Each number is 500 + 25 x the weight over its row's rms, rounded and kept within 0 to 999. Layers, rows and columns count from 0. Numbers have three digits each. The size before them is the row's rms in percent of the matrix's.

# gate: layer 16 MLP gate, 256x96, rms 0.15, rows 194-239, columns 0-95
# up: layer 16 MLP up, 256x96, rms 0.139, rows 194-239, columns 0-95
# down: layer 16 MLP down (transposed), 256x96, rms 0.136, rows 194-239, columns 0-95
gate194 096:489491500554463510519495504466499492461450478512480529497516509491524488495541505505559528533495522475496492524502506496496472520528477516476508518493537455557486530454502467536495488502524513470507484539481550503454506487492471529525499510495509499440520512478498502519474525545514473531
up194 094:472509456459526499502484497492507504519444513485511514479532498489524484501475478448514488480440480527479471480511484472510473495494490512457505503465459509531506508459483525519462468492514490521527506512474520448530532490505496544464504547497498494504512465428527495476477509522476482483
down194 094:521510519503504497549547513480455500542501449504503509495480454505462529474450540459501522480515483488498504481494523512491528441508515511488481484509484523435545456501500515499496484451493515487496504511499521525507540511474505538501520497504504494526528503486489495502460524524499428507
gate195 096:514503542506493470513486504502521482511502525519487477497494557513487482473502493502468437542455516475524500470517483520543458542509546493476565515491501473557509516479504479507506530523463531526514524490486512505503486530543487524526489487526432507488495472512527487477500507482487484518
up195 095:500492506523532461527488511463531501504495567486486501492459525515504551461516498489508537502459496527536522500494468528458531484529508498507489496510496504482521516508539520498500476490518569469515513494502473443512516545459506493531510536515522517517524525474548471468530518495503510516
down195 095:516465480508495525516513461511549492466491493531529464479498511469454478525478527527496503447500471535505475534518511532451465484503506522498463489496532502498524506492481536500514473509486534464482531509459449492517484497488513521487525497493494557520468475528542473511488486534506549491
gate196 100:527486492536478478521492525478495469451444546530480449443505486510501482465558508481513537517505509455523507479534492526502486504530480530534466504532487482474491469496495495492498522513538506501480464507514501502449477500485501535561483465519487508493483529509485522515500498470523504522
up196 100:540462492488493502498461514512478497501485457510503521496495467487504538518527496516507500476474516510491482488494532506548551487458537449509503495462460511485549559523529492498482509491516414501454497465508500512497499534499463481516483524490547506494480490511535486514518469509518485480
down196 098:471496476507524484511481512522460470533466507532512506472471496508500553492474512466504514526539522459533522485538494513492487508518531525506490519508492516493472431487481461501474491473474453500480513545488504486510502538462450520506493497507460483480522494465468525518458524494521530453
gate197 100:481493493490510524509482522466495484456463523487511548496522464500488488529510456475526494485490483480530496460487466518486499501525496523522536513500448509514508507451572467489524539550537512502493472507509533463494489493548486523492504487509531466470507486472433507530502494505524495499
up197 100:483523516520515500559514481525495492509522497500491482480505481527497524486473498533519460562540508488466439515520493446511536526488539486498483513472497473488494460512475470479550513495449484475492525461512497523498514505486478518531503530503511551515494499498519483464481516479436490512
down197 099:492450501521492488510484533462519492491503495480499523453514471490496507496573486509535469504515522548487499503546498524456510466507480523520495509472468530531524525486484482518471487526527535497483500553547519496492500560478462471499503497522490497492485495472432514493502526509474511528
gate198 096:477487494478492530506478531515555496504445501561478493524516485441540479481500514533499487512492489511504469480514508517483485497508504503486551518499423461520501494527456520488498503494500493530483504544473517503517474499531498557551475482497495482514538509491513482542514526462486515505
up198 102:503472489482493499513510506528483532541510523488478477527481518524460500532508549456498471497501535472521495503498472460485516445523426464472496497503514503491497484468493521500518534523471505509483495559495493529446495488464503532465462483522512470495474499479487538531497467508495461522
down198 103:491509492467479515534495542505525543505471478505464525525525475503544497489499517492475458494469489504533469509549523537499490486462511514518542495521486496481498459532497515489459515517505566503466463525481527487480498497467497520487477488520519439490567476524505508531509486476511508528
gate199 095:489508534467539486548516511491493517525496500502514505525495466507518476531494491478537488496476481526485472462470435528488527540501458466476518526543506494534534517493508511498508469510501510466468509500503460532491523530497505518480433527506480529502494502442493508486513533452464483477
up199 090:487544497548522510526498549516500473494512533528492516499511532466528521504508484512451483518480540521496517505478493564503498557480504478484528460539465476513534492519463516525519478509484472528511536528542461523479511510464491506518478493471535528493501490522472517469486463470487487492
down199 091:557505516493489457496485487541485511524519483482488493499464503492462465537418522470518498492515511491523489485507550523456516511461475515483493486511541507473513507501504511486501471506544526471460503492468536496494452451513495538489511511549458492523493496466528519505493498509515525481
gate200 097:538506512499495521503511513509494435498524517477573467486483489480485499494528456466490478483511515488528472457510482515514474504489477491531480549488481486472512500451473472497492454471492486531457473517503525486534498541502492457506468460504471526510509498540471474520537494468475493509
up200 095:488528502488482472504512491503447522495568497533491527510467476504473436513507546502510491519491521490476510527539478534506526544478461536513528531480501494535513481526486483532490480506506501519462519525473503518510477496478472539469517519505485461480541480516492537496493525534509534547
down200 097:474501463493514479516517501489510540493469458518479505531481534496464493503511505581502527529489536496477476536482501546515472515535511523488509481518522462518540457539481499507484520527492477533538486507498482488493483458558488507462503482463527508486490499477470507477518514489506479556
gate201 105:478519475496522500500549478524489486479477512534492518496543511513483493512549517489519501487503441505521483513487487527478456456520474477483530528552516516490504512480470502486452490513494555470505456500488495509477532465540519514485486510553482507500516518504490472508524468520473471569
up201 106:546486463475514489507507486512576491472453505489472470501490486458512465503479547537474506454517505505492489491494541484540494474473490522466487490508498472521472489492538511507536480488517530514473495485509499467487511490480523496507505544504573514517504517499449502517520520520554507483
down201 108:449491523481525484487502493528501479518503494527498516505523498464491491487520509517469527471497487484506503430514491541530464501480465506472544474518515481519477458506501517499555503483469525520527536488480529511428481521478453497541508469487478542533498517522477509540514522530520501485
gate202 101:537527503481515543494481511495494523480489424501489525493493507469477506486503509510515473551503507500533474495522479489503481501445520455508475536517483500526519477556462454520474538489477484481506503492519507514472509553511481525515486462520531528533485505474508500482573489528494515487
up202 097:516486483533516484521489537469514514488489497518486478465481522501503493447487518483527520507467482482519500526521519484496539511527531496558468450486489438474487536497506466450483516467487483510465521488539537458461509486520533460518482476486491455485512500466476503500512459494530500518
down202 101:502495514538501505535518487475481520528489510491469463546525482506535530469471560549482475488504523471508501527515493499490527494546495527511490497473498460499509466490511480495496465480484475478458534520502520472511472537469559516497494513505554492481453478501513475512453506457488488473
gate203 100:476520504511481491477468486539488495480487530494507484483557462517503502515477478490581502514454516504500532520464505520488507537505491450474525492492491484519526509458475469497499531477494499484484485537501506506488514542487486554458520487495490435515459485471486461504472506534493523529
up203 102:464525517515503501498513465488470509460500528502553503498561447540519521511513489491523522521514478481516521498501516496503474507474491524475545510528467469511523522486519465443488535493537519542457479537494509515484495528465476508465502471449499447481511496493472513496497501539526508510
down203 098:555499556483481497488521542504485533480518502538529529497479487550498513496401524491481505490500477529484470531491505488466503477491499462500504497483479492465511476488521494487481519500504507497445471446509529510528502510504559503482486519524500492475457495477494498476515511502536471482
gate204 100:514477458509492535498497520525463496530477496532522499536460492522435461491536526511520490533481488505499498475500477503542507546510438507501501529510542522499470482498503507500474482485469480483481468479504489513480480538498448500502497532491489449473476508497512477575496528494509537493
up204 103:506444506470470518535505469517428459488496517464502511458510462483496460483500481480499498510507502531501493482553504499503465510530484461506545525513516471495529467501520473494506503454495484485462476473514506473525494516486496484497465477482531499488506496528488539566481556493499509517
down204 103:480509492484467510482485472503561475490507465444483522486535500479488501521560471460498477499535505463458484509525528522475475543492535539489495514502485486540517489489459521524511530516499501538486509491531493457485482471495513474458529516511492481490503469532506502503556516513532490537
gate205 099:495442487539494496517540498496478480505478466514523493511519493473493521491506478506500529536484500479496485488515489534468480459494521469529495489482519489527528447440510494505522553509530485484544531513460513526464511487477469546538511480545453488517507502483505473484451513525485480470
up205 098:497495472481474483475477506506539484479480508508478506532454473482506469469494493537520451462495520528489512518491480521476561547503518488520501480523537462493502504505492497475509486515507481547506490497508508485528524527529482506460527511474533521522468522490465475460462442486538487556
down205 103:495515471547515513504502490516531467465525459499484465461479477464516529490555504501500479511478491487482466527502496518458481474499514514532476510529462546491477492491524522512469511512498557488539492452530517528504492530499544493522482514529442494475540501488514535499515460502522503529
gate206 111:484491486546501502498524563475481465531499522500497505502527484496479496496505491497563463505447479516566474484509498482471492505480507524533539506516487478507476490479469509497461513535488531497516479494475577474503478528489482500513526503495486495500511503501555457474505464464515460514
up206 095:482520449478477508503481509513526510529457486477537520503538452519503521478511514446518502479501463507537510505517475496500476510527524467485495483544503546473529546482514540458526549458508490524507537493500484499496571497489506516470500488495515497490503533482479494487538518458490494466
down206 093:510505466496513507487475508483485524509463519459504532490506500532488473530514480494483470459493472508471522524475471479573525466494509480525485518524474498488501510542477479541465506520522523506511457514455532520516474465478492483462475502492479467483503558473478495507522466512442466502
gate207 092:529498490551519521524519537504471486482481464518500466464495512511544481457549517496505452541520523464501492514513509457488487517510506525537545505496480503522480493458490508534502503545540478459487504492489504483469427520473476493520485478480488482506507501467500500481498517513498565495
up207 102:466504509465468489529528496459496531506434480502506502476512500498485486550465517496459476503470492491504511499495501524498582478485472487463489565482524482496527518522542489472484509535510489492500526496499484513538448507515504503501490526525513487534506501527467459509475483496452481465
down207 102:504518501509549519487547527483477499504451494541453518437488515503463495488506493448491445515502520514461494491525512491504454534500489504516492525488534496484482499502518519517476483480484500503475512469537538531484513506500437524546520478551522462482494509504510494511502527477495453510
gate208 093:490538519474481519521483520501499536544490526491565474454486521516452485499487476438505496505427535486518494466556505495493501495524472530496512515511526516480553475470483504518502501502441499503513488544471514499490479512489493493505501489492499498524476490563505504519502500475468485523
up208 102:479523505461517545485452473480516490482494513507484514465469490519529460531518467507519468512520541475532482526501509521467543520504482508548528521466527496464521498494466485534545524532428517529521523521508533514521494494502524477499508495494549491502513511495553495524476488508481491482
down208 105:494528541472486505511527523534479483472519444526493493553476488469516519499499509549463502503533476517526481509518537526500472518486533552473472506518545462486487477540474489487510519500555532514497531472490489504499493523530516540477505527506473529507519460469507499522469522514536484510
gate209 093:482468487499560463485474520469523527497494502539485503484492499469498474518518490568497514509482479476461516496515512461469513509530479478502477522500521484474503473534476490476519502542440510510538518475515518491537533535497498519505493499503529523463543526456522482509527474498468525551
up209 095:464502525498496507437540484519540524542522495525523521441472495469460473502471467523516490488505549508504518464460480468551470526510509507487513496502517497522509496512497501508482526484478490485494521495462477523498532474494501512501470525496540545500553561528504479505487515478514528518
down209 095:478498482525479527511510434515513450486523502501509528501581494495525489484483487515518502517507492468468530545516492512503543502504530557480464478495515480527554533498496508488479489541501500549513481458497459487505496459472513535490516519482496514538474492482479479515472504515467496505
gate210 108:463508509538491486541520555477450494494484486478522480493494502501513472527495495483529482517456455489507485478510489465523507461521474516498506508569498495505454517488531449517474485545489549453527485521502524490541526490484473529499517480511487450502503480488539479517495489522512494531
up210 107:514440505514543473548512464529522522461485489517486522513503520514481490508492522553478521496512490499477503479451466506508491533510508470501456463492519467511515466509473494543533525525445475533494473493494455495473529507528515473509502544499482540527528500515514500540487461481494494517
down210 106:469483509496488463476504533474508464509531503508488497525504536502495479482574510539523524519498465444475484478461518517466460484533499524550500503512453507547470503538511503486533475509502508534505519488494471494493494519484424476485492493502494511486485522523484498546473477475507498528
gate211 102:477487515521490447496496554487527469503545499471513500485487500515458519492493489479512471488469456487513479521515470479513495485575490511494465510496458490470562531473500517523486524485482487475483495520463470488483489517524491517464440471505509499511463506470530468487516480521453500515
up211 095:522556521488488482478513471521513459522500513503488532520510519549497470446493531553541471459520495475501454505464539530526498450499513504551507496478542534488454490520493506507477487475498485518511526497520516507531502525540479507498500479490479525492554505465492513530480498476494481485
down211 098:496544512542533530498504476490488490495525497527494490460474539526496516489512499501443463436479498511485442516510508510475477537486480497526505496468479501485523504487459518485526564514553556487508497517482525536496496486514498465480517475475488488527497511481536451520505470503511514474
gate212 108:516504485482502532527457485487533470529508526456524482494506479507497467486506517489494486485507479515475465486551515516485514504506491463533558477512503483524484508536500543476504463511525526511498477460548548509507510504498488521470485515532437492509447522521537452487492545511479472517
up212 103:523496479503529491516493511496529469482528483488505482506502501473498524444510516461456530517491446438492487540519498542506524543456494428481499500458512482483475487523459491504508507476527512489501481491486459483497524489480484517450543510463499457496456474520471509501483500503492492489
down212 104:501514497497490509513532508543495511524490502484482478417527507497499490535468528562522505475502493518493499466451446470513491469511524486488506515522467483493554529489506499496496486501497474514506540464482517481499516518481558516537460445513502511480527536508534491497477487523475468483
gate213 101:500539473491535484503494550491478479508491499473510516500493454482506533491525488530469482529495423509540486494496509543502482539513486491502517491510530505490509457492483495552470460490483495479490473474497518504492544497517497493526478502467439514572481498492492500479482550458501468495
up213 101:518540509509492492524453449450487496485446524511510468512547497503466511510510510531493497502524453495460489488502520492495503520481524498537552462494511472501458467529522511480498490432491520473487507508526489499515487515540523483483466488515526488521520507519442510519539517529514537485
down213 101:537481529510497475513481515484514516533495533495474540519506515537530477501497498519474539452477493510473504513479484463521475502474505473482495541534482487452485499508507523453499471529523501486531504483496518526523544540501540516468535513491533462439492534498520491533507476532454484467
gate214 102:497497509507506502477474498525512479541495529516447490469541499516503502499531421516475490520469487472526504475497504486498520562492503529476505505472494477477532523510557533533481491486515521520543524526486472524488506536465527505483495480503512495465517537461487527523466491460512469539
up214 095:455519480509499511516486511550519530525513525474491460502528521504505534557466493479534480503497487500514494580489510501517505444516529506515498488536504504550518466507537504518515503482532510524515465478493480499518494515491506533468528533506507485524494501511528526467495455482490441547
down214 095:541488519489493507518530510489512478501514513492499491529466500490519439476501546486503552506524505494493492471529504475568497506503505500461464468432461463489489513510482503478462502539467512514499509502497493529513501499533463483480521466515541526509534497445544518506522481512523541494
gate215 102:487536516544504481457468482504539477490459526497504479482539502482508499488523543536493477493468499491511477520501481548495514462505529511553538523492480473544489511505499535485490464528512515499474519479480526517516505496503506502508501483476470534531515533504523468501498416496492448538
up215 099:479478474472463480539521484518494506476507532491503527529504499493486501487469481477495492485484479531494425521488511478494538502482452463494495492471497511497477516541445554476505512528474486497501513461478479523493504492469515500565481494530510447494524475510443460523479490526512494485
down215 101:532472502528484489492482471486525516520486464494541538485536509492527480499555440532489504497533480522505472475533476477521547468473503505512534473493504493515507499458484506506496480526481503514504509491498537509524481459475487500528489488576475506490492482494485573458488475463488510510
gate216 099:511496505506536498561489480504461481446495517523504477481520492467563504482512483503515524483486534487520505518526436535549515511487503527522538506463473505472465492506498458542497524510486518505515479532525481496499514475554474506506503511514527476496507553547489497505532532501494537514
up216 102:518480501459491561502468538478491555511502492558499514519513505483484480456496528505489524511488533578540524504515498498486526507518481453505476504510526492486524535505512450528481518510525519524477500513447479499529492477531482505534466530516476465477505480509514519486471498487505466513
down216 103:496466513487500518516527440522497513510569503487524507550478460488469510517497518491481515498495524499549478461489540539491496496498500474491514558520558482452499505476495503491480490500484477502510537502504494507475513502492466508523454539541488495505491520529543478506468515515494457455
gate217 099:463458523533524527535540525490542492508477467509523440493516512481497474497517517457488505479511521477481530504516479464537489499505498496503457495532496522543519517484542485513492507504527490510522468513489515507519512505496466507526516528526477470519476539474559457518503520469446460477
up217 099:500532521530486486504515461484483489477519456517511477482504483488475517506526482488499517545542502507477492518507511503530437467469470518497504523510477475550477478497493467532516487522500554481482506535471518497473532466534512501467475482465494535487494529481517534509494565451461526497
down217 101:529524499483515499506510499526490502451512483454508498561484481538513511511471482498501516514481475466503493446547530474503464506498517517483530492476522485477531478542513520487533511494510463483457512511514490487494545452491451494523516504484577506483513508495537489509512500512444529523
gate218 106:474528522501492490493516507533494478517458483521486489508501496478513454509538515480481516522464508530472477456462474500495501504555502487504506477501486489485504508487489462511456518492541497467435531498426527513518458497488436510484459508485541494487491527513480515503496457479459503492
up218 098:507530493518529512537497536510512532504522510526502490513556511475481449520473506464526521467517448515528549488557551504490489473454484500498493507524550500530496475497493478485478480486476514466536502508489474488469480483530500485541531465492487511500517490493504525499471545503525539530
down218 098:506482470531500514520506512523510522497538431530526495482476477474470505502499501541517525459457527481492509492536481498490480514524486497533499437467514486560533465560453484494526515509500515529482502491464487496523471478497487470540480472535488476501491510526510490505539490503519473522
gate219 096:489490491552498485519490489479569511469482455539505472495536506497477494478518484515510468560483478492513508496499491524534495477481491517477494487530478534521516479485503490516499536494476561494484478506518496502502493455483504468453483497506536490539467510471428525543471511511534513519
up219 105:479511459483491478474460484519527492562499490456518484530465501516495468517482449484490477506514500527508563509506561519510490497473466471514496490473487492529491500535498549517466489525485515496527494511486499487505506517520519519483584512486465476471519498521522489475477503448493504491
down219 103:451484470460507447469497491513488507494487545511481485476485507472510477475563501501503543466506472525513480518500521473462500498419485549472459493518466508500508504485499469505482523460493467498506492499506476444515499472485474545494460514499523519481538498503522537516493508503485491493
gate220 102:494472452460509500537469480470505507518458473509502508534505461453476511515530508517514508503499463506546486475527469508527478527525551534520486543524492492498470503507504497490504496531507500496458494486462489520475540510482491466524495481535474477479541507490486468539558470512539474476
up220 101:511518529495541468505461523504490513503505492489510526537500471507499502489502470553459527527523510527485503488480499500481448521500510519504483505492533476495515534543522513505479524524477474535505535447532453492470528479515502437469537489512490482526529506443483492539543505484522527475
down220 103:459526498565520485474498492491482447508496504495463514490517496478511507548565488514464515478520492507464474554501517496523472530473458491502488464495515495500443521485505546523506471513487502506522526505467482528517490480489455469449497518457518499514505478508500531477482518480502518470
gate221 102:483480440496511470472499546489500512473475485486493488503505540492534502460516496516507516471477480468507482457524519528484493473519511503540468486578455500447482497474535515491506536542491528479510508487533479523500507475478480495464502514476488478454521536450499484500499491487489506458
up221 099:522498480524489518521527489499489472501530554485482458509475477464522506555467508443525492485543487516462505514477501522519513512533482552489479507507523486471529494473498454529501544512533519462506473494495495500508495505458504525506480476471512537513472469515514515493507531506473573484
down221 099:468501541497516500489513503536499535504519482494539516514522479539528466463521492480499483516505535501510504540475509490524503486476500503494557485533470530484535531530487514523569515490500468485482494500535529518563552510498477529517530500506502491568533510479509523518487524508527522471
gate222 096:544496514505507520541488499523491506485420508473498511513493543478498527498516514485521454504495467501537547513447439466448520494509484473526503526505459506459498495496510480452492477499508509536525473489490504518509520533499500546511465504519507527543498520507547496535506491495496482493
up222 101:497448496469533486509503495490519506482480530503484525534444485486528548518467520481497475538508497523557499509463470494442487481506485492516515520513531437482508476508493489528486485523482505468496484506508445516497497507528505556500511514500514468492521491536483536454507465524455482489
down222 102:585476525498469475511545514517524455509516500520526503512528489509493528488476500503514506499515498535440475525507521467507479471517477515506496455503481475492509532533466548538519500499538488495482560488497477493504477483521500459529530492523501476470490449476511471526534484499499513480
gate223 099:504521509489513503533483458512521484538471516490488466508501437510517484483544516478535514482476484490517510465436493453518499513528521491496499513532516499465520511531496527524457505479540532468469486554536517506514472494493535509486530479531511515503532552535472532515486518524521495514
up223 098:489508520459499570502486510508487554494504491493497492509482476482525485473506518485502439494516485528478514505454518522489510484537527485534477529526547538450537493538499492486471490501517534462507463493537452525507459478479522480505534499497528516510499482476494498562495501484519526513
down223 098:557466504516491500496512480551482507501556525492499518503481531543486511534525460489476508468478498479441471483585518471482482489469511502501526485508481502511477509515495500494487534515506467490511526469434483485558483502524522512510470503492511536500490531516503511488502509482505457482
gate224 109:511513516496531557501478508522513459535487479530573496480515494483481518477485488516512503531489504483545493487504489476451509532482486481496471521468513482499500535444509501522518508512473482504465479473470458521514447540517465483502514520498504471476476492456464463517459470515504519529
up224 107:517499525510481461476483504500506495479493517541492487445491518466526467496520496559511472458514504541472478469485513535487512482528472487530532481481498520517521503557526511449477483541492516510521532495476508461474539486455468477453515482519463479521459504503508510502535485513482501516
down224 107:487536482538504522497492481475552468530500533520535507510508503495483505492581495531471511505496516500473503502515506491454482515533518499510492522494531519470502554466519519507496478468506489476511466513444532511483525507519461471472514559509466482511495509447516500496490492532523547478
gate225 096:479504438486547478512479483538519510468474478475521520551482491498535498492522492555530496494470473545501521463513476506474497494505495462544511469555530488515492515500508535490484483524460515508485515488488494488518516492472477487459522483505472538511495478502522501483457469481489431513
up225 096:481512518511502440494420506459481512485511503568516513525484465506495472545482518524492509496477542502513463500529442495512507519476514450489513490469506508497474456463501529495551470504539515530537496515514491497510486469509476491495485526506531490522459498514501532492480491508503524516
down225 100:481498468526498538504510514482496477500478544449558488505499514486472491500507512463504473503522506518495496473470523491435511469494495486490519497503497500518549497516477478519498483496528522465497508433543473510506532483553468500546487548526477506465523547479534509508528519541501485498
gate226 101:490499509474534493531512501511509427526462458487546513467527505486505464493512486475507501481446487505499466494495524488463522528533498476521534544469530507529476470498510455477503464536515514476484535489512520480504469504491514505509470492512485463530479530503496471555536531515511490540
up226 107:520508524515492473494467489537499501482513493492531485520468489530498509509507519517495468488539473481484505512496481564503464505506514442442517460542532462527543472566466488474494505467492531523527530490490471527516502522479507501497505492499530531489539489498473528485535486445495497487
down226 109:503495487497482489467447473525540499479496504520516472543490510491506505466511558527562466500509467474546537492446494521478544496489500503510497469546484503495471477548472521531489535498515480519491540503515472505487498523496520493503509478482509510485488557517481527473468491463479518468
gate227 099:498507530479506501454483505520533493493469515489462473546483483466491463445532507532509482491491494495487505459491500535453474489532477488487502529478469499479558533474507491481517510490460512531510485483542543513495471527538489538507518435477505503481513508477533511524465511491538501523
up227 104:496481455534453513504517493530471501477491479528526513488501514530501472536483532491525478474497483515490491516449462472520483517518500523496506507508574502522501500471473487534557465516538484475473481495441455489469486474535488526513482528475517517545491501491444485492510500504482500500
down227 101:470494459489541512514513525508529505492486498505509478519513523505513478463530508518536499458527518489515526489496537546474489484484470463466526508512426476494519459485516519499459525517495542497528526485467469515533507504498467449489507493544503468500535501512456535483478511470465525475
gate228 103:489506475525510481535506497521508490512509502517472479517473488498481525473479508494465450524459511516475515481521467456506544489481487455514516479501506462489523532487534511497530497536510493539522475569536502471529509546564508467526480538495502509496532487523503436511496486485491525501
up228 102:490504483466525530501481478496454519491569482477507490518487505515501499502518514509509490494521523462544485466499449531507506519481499534494456496492458544504487510486527475526497500476459457498529470463546527481521482518504510517510509522509481523476505531517445499507546489543515443524
down228 100:487510520514531481555473518523501466498509479472482513517545507493523499507490464524516479540497515545500483488503521487499476485519497463509584547449486516514482454487462548516518487504496508510519506471515523484516515527533494506489532501548511475491485452524489494534503504450510483466
gate229 110:517499470508528506513498531476533506458490466535506510520487513499450510524502519518549487470483495495495447484531502498473519527477512461509482521507493476529500506498526527503498464502522492499508468548530515510461458466533474484459477498542470492457492560492440482511518518502463515525
up229 096:497499457470530513482489485505535517462475513554516483553468460482506511524517508526546523473464478493522493500539478513513494465502491469521482546480472508508521547530477497484457430466488519512538489467489481488491511474483516508508498530525466511465538495492471502479497475524506507519
down229 097:498503487502496501503471483534513548459516522521476523505501500512517505458474493477517515507486478505466506442478480454555477473494517477512546505524478555504512467480445492533543513483460493529520456528523498488485533489506491518507508547545493498478495516540512486476491521467516505459
gate230 098:543509505496544483524481538464491489514492511537511449532529510489492525515503494504550517496492485473483515443514518532494511531513510454458504466502530492514475501479490471541520512519527521458513440522531514504505475480459489473472483493499505548516439504509487501457512497519497527476
up230 097:484515449527520481471500497527494523461562521514530494514509506499502524482509518491499539519492563503431499496447521477486466491512487512518501533542486485510521472508509502546490525471508484527497517522511435453533475493480505483480502529506520471502524490511524493528470517507527543488
down230 098:490527461538482473500469474525479514489470487533513543504532448476512521502530505491517502499473496486498493538516493498488521485512486508519506474495506538501470561515502494533525451441504558522496528499511484520521562491490464507470505476522517492472494541485544517507539490530508542510
gate231 103:502476517460532503507525471500494486446465476505516505472509501501481464501517510474522483475470512495489468455496531479503512508506492543507489502510405509555535471501515496524463511481471524508510454476518505484537527515539500472535506529471491499509535498498526452484539475486500517517
up231 102:506496474520481481485489495556490536512546454499503455483500487502548495529478531532532516493483485524517562511496476474514477491480532525519490470515461524472534506495446492529528517489529513495541511456491435491485535483491515521461509466523486524503513478499510499517489501464494532499
down231 099:523496520494492532514522475506547541479508432489522540499524493479496487498514524555459515487493498505528509563451563516544503526500504502488514454534490463493531482531485513531513533490540499457482506500520518514476472531495506490477488492488520494500533508476501468530482491467499492514
gate232 105:515471475500519511507498504524507478488465476478492502519483488505500504458549478500480533520502495522519493452443474525467514515492527504515493527480494499440541485538477489572502497502506473500472491504489512487516539510503469475535482516510482494512566502554465502519474507496431508506
up232 104:550555525473518497497462474529516502509549478462537528429466503464484533512524510459513470512492477495551486515458488503504490471462476480502493474499503498497507518497514518471527512468471468516481521489512478501484519503486485490473509517502484505507557487526509529508466445492530501518
down232 103:513527531497554526498498510491513497473532489499502525464512512458507493486466498480526517474529511480530491480478515476465451515503514502506516466556454503479497493510485527497522476504512549542506527535502490491508471487523499527445470552485478492550549474466492506514509526456532515518
gate233 104:492487528501544524479448481469470464471530525459474533508489503523499460481482486472533476505514483464504474493453474466489510515494533494534497476534471483491493509467454473505522515491508545452440522523491502511479513475470512509518524479529489484468486514472493467519514491502534527466
up233 104:489517506522490471504492494485515521513487495473503564476483488538548485473481507521538517503492461535490472502444495492535483468557463518483533492507533471474522492505506498485485524519527512492505481502474508489533513508504520541537521509522529472549498512477474507443525450525519540530
down233 105:532502508498488523491525534540510548519518488514511471514535493474503508530533530547493570514482519516491485571512501492517444491478531482518508529510464496490463513521508483505488485501493515511521463485499461506481487494520448474482475460515499469512546461515485509542523471504532505495
gate234 096:501527499503479472517485555503528500499462486514495475519502501467462516494505517479517515521438457524486511499503522483483525495487471489532520465508462502457478491497482528489482494539547500491536489499504543500563450552524504468556494486537497521514459499512472483472465486502487491488
up234 095:502486497505464462485477511542534493472516504457499515475464478491506511519503453536504463538525483503521519474514524515507480494450516505464522492512519532504505488527494484492501514527512473451510531526473493545501477478498495479490462445502567521482515497495501499543483507526533549445
down234 099:523500513505509490456501481523476527497520489499470499560474449515477520469429518503545498467485490480516508437517545517497493555530502498483498449499488472457497532504505494436536488521516497503494506475489473488537543511527519483498517511480480467499496502515511480500524501476487494523
gate235 089:493547464514507506461495492528553477437516478544498450481492505493495489511559464517494503512510493540511504510498519502448508528540537502502537542488475475461484492491531450496487523536509498482482497552496483520465535517490464510471510470486489481469507516488502514511498514507471480521
up235 095:513535490496479520475508519514542509464512477542462494504554532486534495493534502509453510498527498509468491547484526499456511511494534523483510521476495495522492460556518446486498502502517525533472519549479519503488507468503469542506492445473508499465529494512512512472508526537477468496
down235 097:544485558476511519488512506498481500497541506508504461509514505499504488518492501470458532491519485490493504506486500500526501487460511496508509486497492537514470475492474475497544531479490537521497523486533468522507487485493644515517528517495527502512521488529489487485521519474489484493
gate236 102:468526482495557471487519497554503479497499470470545464489500509475484469511493484502509478463487441473515514466492513509479513507509438488556505524497522481463487486451482504510504496503480526521500472524469508518466507561538463527485486478524523510511526488473495482526492472511456505500
up236 087:438524489488524479458533497536518460503538482479526502507498520497500505535472503496471504460474454522503529485492527484515490485496449500575489508474516495469468487463457502512529468487452529538516479480485485479489504511522486491479462468522537516487515491518510500490527498539473521481
down236 096:484535519484499498480550539488523518525510505449479493470498468499539494526464516516483530483504522504478501497515505513527475530524482486518491466466526535459517515521454438507466492471449513504536537445493483478491516494488527515504520562470510492465501487521516463515482501486484483504
gate237 101:535468516554501526488508504465477482509458528518504449546471505531460467448484500515504472514482455496504508447502524507480509502550468494482496487486530515499507516506478529504481522531481492520515450502528495511497524532469503526514506526482487473471477542482505439513474511479523475522
up237 101:478463518489487491507525494541485509519469500449502496478517522518492486532498479473510479455513512490506521512523521502499469502431481565549524500557476511500496486449482486466509496485500506505503515502541505474486463477501507502484524469468507552526510540511518528456458533479497519529
down237 098:475510536479522517515511514553539465467535537451476499489540517497478477519487498513467525494509487461501522467462485509473507539518524471501558519516459484459488490497551543488492526510506526478470486482515526537512473515517498502480504512481500476510505485516472536542468490507532513535
gate238 095:514515507490510533515508530555482467469481512498462480470486470498490495505520510465504474512461488547509495480519473540505530526525499548523468532521485506512485531503519482464491530531484475435516473500471553510480523507482498495492501527522474501517427490475475483490501485461511475463
up238 096:513558510480485526501522496574502457496454517515497482525478578483466509509500505506462501513511514502478513504510486497460492471488520515506464508475477477475453501491468490490494459524461480471465493503491472521484537486499482464506499514509478552533485492523513469481463474493481536503
down238 094:531488526528502458473483453508473477493461449508464498487505518496474521515480554546515487512519454526545471509498488532509499560462497507482508499497486493478489495490509500502534510464528502509478496494531481513468494530531546507492488503526520505483459479451497523518492477501545559493
gate239 091:521489485488477520533508478513515469445478505505511545534491510522477478525521511497504434517474512514505460529531493512516495537466494503492563498494439479507511503478482547528497509503536518511479514485480512517542487558487438526514495469515520519492469478539493470469498485491503498485
up239 098:559545528500520494476514474507499491525495507493486505536469524486486495508515492499506557517497462538487488498487468529480502488480486486460523488490516507501471513483528475528527457525498502466503471440567488505476535525518482505538512480513497489510519502491529521527478459451507559537
down239 096:478455532459463518513534468514516478558509472534536515523488542505481508512523494524515525494488500510530468504521509489477491521492514502480522506524521501495472483528460515465483492527497537496507541505510481496502466506526432507504514491503449481487498486462507504458466465515451558478